From a checkpoint of a small transformer trained on Wikipedia: tied embeddings.
Each number is 128 + 32 x the weight over its row's rms, rounded and kept within 0 to 255. Layers, rows and columns count from 0. Numbers have three digits each. The size before them is the row's rms in percent of the matrix's.

# layer 6 MLP down (transposed), 768x192, rms 0.142, rows 273-306, columns 96-191
103:072128176137144118116174151186121116136136165125118069080140136056108157174108165096115175134084094129075155056085120122102176145087099169158101120131079186130114078126124110061131161112186085128121170102136125074090145086109123054139144161165181124105134184135090109067097138107101175110
096:097178125135171071147128114169131174105133142136085137122124193120154134125169132076104180143081103149111177108126109087111166180169139157114143173125107175119131103135174120139133133138196141105101061145135078113135114162099106099109148165116109139124109176130133198091072052139140147155
088:071192093171147154104133118137150172146120141143165145136084120187104163162151143158125101083182142112116090147143087073116154165160096165100175145097161117139082172114086137124086086124175086082101176113097132171153139067098124132120088158084137172128132101170119166124150118145108159107
071:142074095140100107119079151079149079103134164137173109131137116114085134124164126121105141086149144145123137157194086175147102107085152142127137172144127115123110138107218153093155162101114136156115065135105180104148146107110169158115114113192101122172082108175130183137184142140149127129
097:148080111113189099137125104070106069093084150140078077087097098156162108104125132095104106074111095119133144116102122097150097121156142086093130142144067132123088149106117138135107137132138090144152141104077185169106120092124119150152079097117127162150077070165194157177141161103081191203
090:150130083067114085128089159126028087118146113151065113078145162058125162118133111152111127149111123120143178165165109113120155175084128103154117136157129151128102140130189153161082116101144119117141087146088182190165126159070132131164136141152125121099150157068180141100158110103134085125
086:084143145139093131124133124120100078083077124109187175150099159183175148166073097135104162129126117176143155146232098109121093071172160146089143110078108116067070120150059094136137124110169137102107097111103170122056141128114085148100052168130105145113092131166156178107133125113175108125
104:171120169086092136057097108147125103141159115166146131094088167178105108129180168059096143116112121102165098147113086045099131081103159168127112157138134155112049167142128140188140092158109192128111161069087076156135141126111142101132125142166106141129160153095094111054111148123083168171
097:119140145117103095147136153108103135152140081084113083121142156146072113123171149077195116100121075133105159068116132100132065115121174099120105099135137135124069103077177089105134110072090055133130102124153136107083145121119101076161148121133093106107094106189081130154142105093016119162
110:116166112162138115102173119149169137129148083125096115163188149127152082110129161094167127101158134046108081149117127138111118087120111145046075176111103098166145148116117215100066121153123108067161150162079143140119152107112073192144166106114177170110161156136072137135107141102097121105
095:113135139139122136127075131139114114136105084118130165148149075121072137117157149127171100107147141111113190114136131155101155116088127143136109167149168109122108153133085116099139151114154120122068102113117234141136135136113119204167146165084198153130129099161138120141143126087082087138
111:126142124108128111152181130142133110099134137088123154050090140153159097121090153149164149117123155138148119098133082125084133137063155142087089099061147111117127127137170089150055129133094124104159115142048113169089104118167157101190091107141124172102121076149129124141137118132128101182
078:131154133100143094152103102097087076115169122101105164138083142078119127094118152134161147100138090145168146132141127128131130095175127173196180127134075192144087125230142144117130084137166176104151157143100118136123108145140114151120165109095111204157130176101089141129090153194145153128
094:136160113141129201157111159156093154089164154119121110168123138140105144116190141201117179159141077164076092181138080138119161172149159072117146164092170093166098100061091104197149092127170091084110186132074107116118126139114141121109105071148160097149144113094095099127096087163092153158
101:168172089169133128162159191146122153071170089093123158134128180184054108140152082133073140176127113159196153142118101162074191116089149159100082157082116181131140134114100133128157126080217145140111138183090096120095122141133125105090131102103102090098158091131110135147217154095131117071
111:085147099093108110096122134110160057167117114081154142171128198134101184122182158172195157112077123109130144142143136195147052138093126107107128092129165103094139151114134112153157119109060118156127150143100175146141130102158118139128135103144123130157100129155139129130107131135127113145
116:158101109164178124122203106102131180149150087128096087061145081136110081130089102197157073097128123090143148117104053143152091151157125085084102177153115132093098069171148145115138085092056178133161112122116073134192139127136149129125148140165116161192171128114115118186101119152097130174
111:102165182106107142116080121086107140116146132149151115163115117192108133109068110095101117127113130175115110080156128165093152097142172122042078158168126127097172076195156123192162089118146167135175121168145129143133146115114219145146142075205094069055130114174113120143121120134098173101
115:131130095121118086118149092121119122118223200113105143175177096140172124114087116141159114096119109151113161122108124125138117102138135127073105132092078152115154114124084151147092162137129186117135157138126155094094163065108156133138133154136118104152136123159125155127109115163075066120
093:163104129076099096140079143086089145120070106147105104093123148138142157125145170096158115111114174074198140051100134140178123141125081138110102151149142125131126179162103157066114077169150131138142102111164102140083104135111091192123180188102099080074211139102053157148141136144109137124
090:175145183124128113116101105128126071190121156112095151167159086102159125169128152065117130155196118116139173102124159126151092090158142138075175163157125153162076163127092113097171154129122089064163206115106117108112142110172106125199101075122130116141089149130144118163100130131133167133
098:215137189161125140142125145093119115125122153148242103146171088142152169104123122112167132101130119131103159134152135151129151088087174121158095109050090142148113148094141093148103131159150058142075122167105164094127169160115111160129125110151162139144074086131114143142088166103156148093
095:110157131149164099068071176094176127138099125130155086165153100150148114137139160122110129116126101100144123109097152186121174086196158179160119119084121098128105104138101066107141170145147101139121072112011131041117118140208100126109087087156164140106146110159186122124184067108106113141
109:159118135133086149129149135102101136144135116168089124157129124120162123149144108128163076106146155120201062117043169175094129099172117152161081136119109190157208204097116102171128121145159152158159172104125112093205082102063157146131156108124158067153125148133106135136154156143075137105
107:103115137143120107114143040117116087142094054136155190128148056121170157162135105099074130095085141108132147100117149143101099096175123124152149216130146114139180094151084112079118163119167101158116167152105125140156135095101132149142188106149135123151114167112099055204123196106153141140
117:083097119159146177134132112154153165157116117101099183114166151107154061105139074168123155108177070063099179092141131163114144063120113128140078141124161119102107103113046137124236101124106052143151081120145198201171091140137134183167143118202149097083121102129131124135120123125152126142
101:143089133126095097113131186090164129092072136107140130131104139103136085166109111131167094183177094122100166066125154157107035103080159134108135080139184157131114109126137161204121128137154150114091103063113166187152206143100216149163128116068125088104093160158118100157121116093138116170
119:130157174101128158115114092135120140160150144072096191112180134119114167162111165096098130098161110104137118109113127120161121111169099155088093104131132063145085161075106148115191115221128152114129161084140114131124095055183122169128128089105115130066119047108138165135129107171047143166
115:100111119137144184141141139186075145196042165136161131079122084148128166119074084126123145141187080120106097133129067027168118151193099151175095186089149092159137133127129120125131114134134084112111137144153121116138133127084115161141105132136154113047069150086076150146092197128152131176
115:128185149146124148068126130068122094130146107113106143112079180110098150071119111137098108113151066145059151100083146141171176122144124128131092139154121096128128112136098101120115108106130128113114154079123156114154174104139136137132120130075151115086082106135154106154121027097155132155
114:132146154070141141080148164145096155154175133081152109107098160122156137144118112121139082140115112137079140097119124110110073158152124120074151106141163144052169086139141145135051137148104148157144171159080060054193141172135146112139132102071145117118188144115109065150145096176148122160
080:160161141128158154137164151149128077138056123147202108157107086168169140162110198146111184114141146145110107150135098130115150082133185151130093110121147166086122122161165142132115180116191147108133060136128139123128135140094145129168153137173164102096108088118116205126191132209121151091
105:113140114200066134168120160138091138179232185118106149115112144140079098057109114161149130114083135127092146149175155122076115104188141111177142065126132137144106124097134106143086053103081163097135103155157145093156136134159099104099096099150151145237146044115139100097143141153193087154
106:131125085141076182151134085102120168153112128136146095106121171137060113129134114147074106068122103191071097161124181144042096087107155120141142131158131144092122120119160132145171117186149116144092158154116094041132156176120185063158145124091089122119136128154105177107112162130122184062
# layer 6 MLP up, 768x192, rms 0.145, rows 274-307, columns 96-191
090:087087109102109127110062118192119161131109165106089157130086098152118140123157085123067076086058113080089137116096126173116124094082120130082126177126150087172183132151125122090093144105112169112175096130143125151125140198080134131170105108182134154056073121123167176130183117181220162081
100:164096175169119117132112123073078127108123110123125145173141163088148058073150116079115137099161144111142154150122133198153133125139152114106133147148118150174157115119127114101139127124121138191121088171130063087091081116157161109119177163127130117193120105148178070094141090147099071147
094:111199141111138133162064181149133177107119183128131141100058091121078142151078130096069129131111140142123150159150132098118184145111120173118162140129170123102134131133115114058142116219140120106105076132164122110115139159145141155085090116120106080098133117086204123115176146149174127103
099:079118190172186144168072132124131171145149119154149115147056146136112201129166137169150143128187144121161140133093138117078132165143140081146109148148121136109166140113126165062142118067136122133141143115164166136105117117140173107121135172111205163148111149128084164143093130124135165092
094:079141097134096150112155144103192098161128116209182123106102150081122138145133176074085089169102099150109083183175143125115124158088111106134128134150140155167097113160153131101122119065163093105111097147088154153099132066112144114178094075122146125112130121117135153156138126094097103141
096:178072129186094133131107164127090133084141119073140142147080108051127147173126165079144111153154189105110159138123141100098169125097128127128090183038149120164107082131167148181121137130128130148172125082073124122126121118100155089169116130069061088107146171143068111089154144091143114091
102:192158149141129163171075144167123088143197158141125166093121116137113073135125161057087187154119154120131106117141099102117168127097153140116102146145105109183086066131136128086056129123126131107139092097074140153113089163112123104091121101102066099077082145082132218104139125131104115162
098:137122085088083131122167118088189149095137111134145160152061057152111124091168122134110099098191074168129141122119108125128096065071184098101082169113119131136130156161140180144099185091102122056177124180165087204165140106074135133186106089141145186135093081098098160145148144125194172070
102:149087131154123133157157132095155119126176161123054125173135185210145148074089151150100120163074115079164110131114165147076104168076109135086051153133106121162131176147132101141148162120150138123138043124073078082105187100152119083101152171113142133109096079128147179133085139105135139089
105:135156179110164138181128095131153171098145096149182169100072104097077131164152149115163138053134170160068139179118113105107112106049083129106109109150119053117140140120084131103136082130124129130142139127157200113066105149121154151165106183116086155156151087154082117113127197171149147117
099:154122074136157098116131090169128145120134147151157097055160121110072097114108150132138155137146116107157120108094069141084151101160129130143053160145146163135157162178099110115076148035141111073123143177130116058143180123118113096113122137102118116142118152130094103096115095131064164164
092:099129135172114121167152127148100198126172182149128131060181124098179123140110098087133199177140135161077139161157121165129109158126103101059142096167116181126134186135114139094132108140135123109118118080217064104083150173088198179092094129082176081102105130138104082192114113099099114165
099:136088124141135162172131102129165142102144168184113119101118145181154138193140098127130095118073134108143178132155194101170157155205209125145091193155099101116095111145117151119098100070083146140150109137067116126159151124127142187109165113142141105116072124135108116132106096116090172176
091:081136116130170114121134130090114135143114093096141166140186149181130173182085123066134153088103172187151152115177144127133148117157156114126212128121133131086073135130145191122133199166097056148154126105139145106135129168089147089161120123133199155138185135162117104146127097094177132140
109:176111129091175157132122119116176082143120119166107171107117119103094120133115111119091159181159131130122127106127157149128125083134135088127134126178102203151150161155045110063178184154124136154153175111118105170113148143161121063150169092149133197155117141111203127106149094136135093095
107:097143130102106104156128144142168124127075098107132153162111161186160142127205156134095157099118134101102145087104150152101139061091187180160140139119139164137079117065114114113110091142114122128095112091113103102086145110119118067079103182116188133108074102115139133093192139139145177142
101:160137180174092052164110107141108207109099149128173090124126116161094115159144135164093125191125183131132174124242126111166122150070141171152095119139121177107124101090160174179103145177089141183076119094122086088064145100090131131152102136087138157175119099147046139104083183114127136100
098:140102106079067162128115182134161114138138132107112197178149118134138198108144129179114119141166131136132146175127138095113150160152107087129112085137181206166131165108175172132164079117104083107093077176119084066124144075122191099105123125157141086152154090113180081093088092115145083086
094:091067137072087174142124118146147130127110122128142137146067126180117107127133126108144150146117145139137142162195078180171133124133134038159068157129045124158089112134130130120182063130095112167112118129189107122144139173126060117210117144185149118160125146181168152089122140133089096163
099:120133122109073125142113174180160111145095144124079149121088096110079112129111152117103133192119136123123130091166134136148129126125152085083180157147119101125094158124086131068173119151136126124123108104090195157123110074174090140137186153145118180099124132148079162146085144110100156134
113:118077170142116082134111164120140076156144087085094147065197122099134106149180127148120132124082147086174090121188106147131131133132199082109094101074118120147113131132189133111068155135145136140107072144079159133155144130183128114169139151165101166143106155101099146090071147112157142111
096:155082147124138078120118083098082113107144155097128097115120182138163113172175083099139135163155136099102106127114190086086113147081141126148167164106097125159104216080113158126103106073166082109167051171164145117090114126147139102114149168108127122113131101165162164143158157126109183129
090:111068183181121106166090122145152147200109150085139107111166167109140091206130137102145117092133133156131116129145133086111121111151129152214136180136127140175126127105165159167050151170151107107066075159101154122188130121069132102150091079145096151129137112133119224141112105111192147144
093:075136134158148125068178136172069117135105084078110147120148095123177150170117111107045126167155114146134152113118125164118156125090153172156103186158166164134177103088114069040087123113175069155151112138158107187093143146066146122132165164155095123138180141156112075106158162067157105102
101:098116135127117133133132162185159198086164129148136168109085147134127112102097069152128112086065121106107105137131081115167127073123117157142109163107124146139094099101137090203095162137068125083161112123118142126090147113144117181133102112145114153098125120097146090103171095121153155154
091:159141126108099120174128148135127168118182138095119118153139109137108130147116115135175137103207120078109187098135135186132081142177139103175166111171137116238122145126130123115088111104086060141138184149140190096142062130084156134123102136141138145164098077135078048120089128106154153190
108:098119182164097089141139111138085100136141184112174114104152185060144153108126204133131127149156136116125122196150111099149173116112147105091116124161120059090125128068145103116145106191118089088168157107131144123154132123130089088111129112175114115121082123170094128107095156109063102145
110:108135170063086123150114105096137118158153156183101138147103072167192076113176090117139118073130111122173185084160128127158111114165155164111193184135062168141101096141166144103100161104151150070057081125157150086124133139096115114114143172133148160093143167127158140098097153078093117170
106:134140096117142150101127124118106126186111076125189225126112136136098109119094163170098142093103143127122116102145108164124089145156157122128169127136093130149120116151132138124088215191125167122122124122095151114120146140124137122107158170125176170102142132085145093098113149092150151152
107:085115051141126120123114175206148093159145145161157164111082128174164124153111149153107187107110173096114116132134061178202134106134132098141107150112101145125149121112116131093146162077153094122111111159114152150088117094070110118153144192132068153073114160150135149157140159097076144155
092:112185156132128129145146116138132079211130115178151151116123151084109072133129180163172167104117149102131136179078193083129126088135110109087164132159124114176122092105154103133158180134099079129133129158128177122142123097162141121057118165147177135126121187158107139144111076070139093085
097:136009085143115106161196139146168115135110110136110164089082123066071111126161125193106139138124165095163138115136160098106218126141122182131132104097130127166126106131160159113124048131120110130056155148093129100112120190113084108132149166144153146142060088142183175108112155129100132116
110:144163109182107113079127089075140143134140080149120210105102059108122167116168144168097201105176141135071135153162147143141103107133125091191066152171159133103081134120127090158142132128080112178158160148146145179111169112134078060147140142100132159138069095135124174126133112126118171114
104:175156067156117121154119145131146137111110122072148139113151105117124136116139111139126142113182176173080180072166189076109142134130170194110107116140071130148117112088141167164135129107157094167079153085117093109104108154137083091067198120156122128126103144184129108114141183107141199156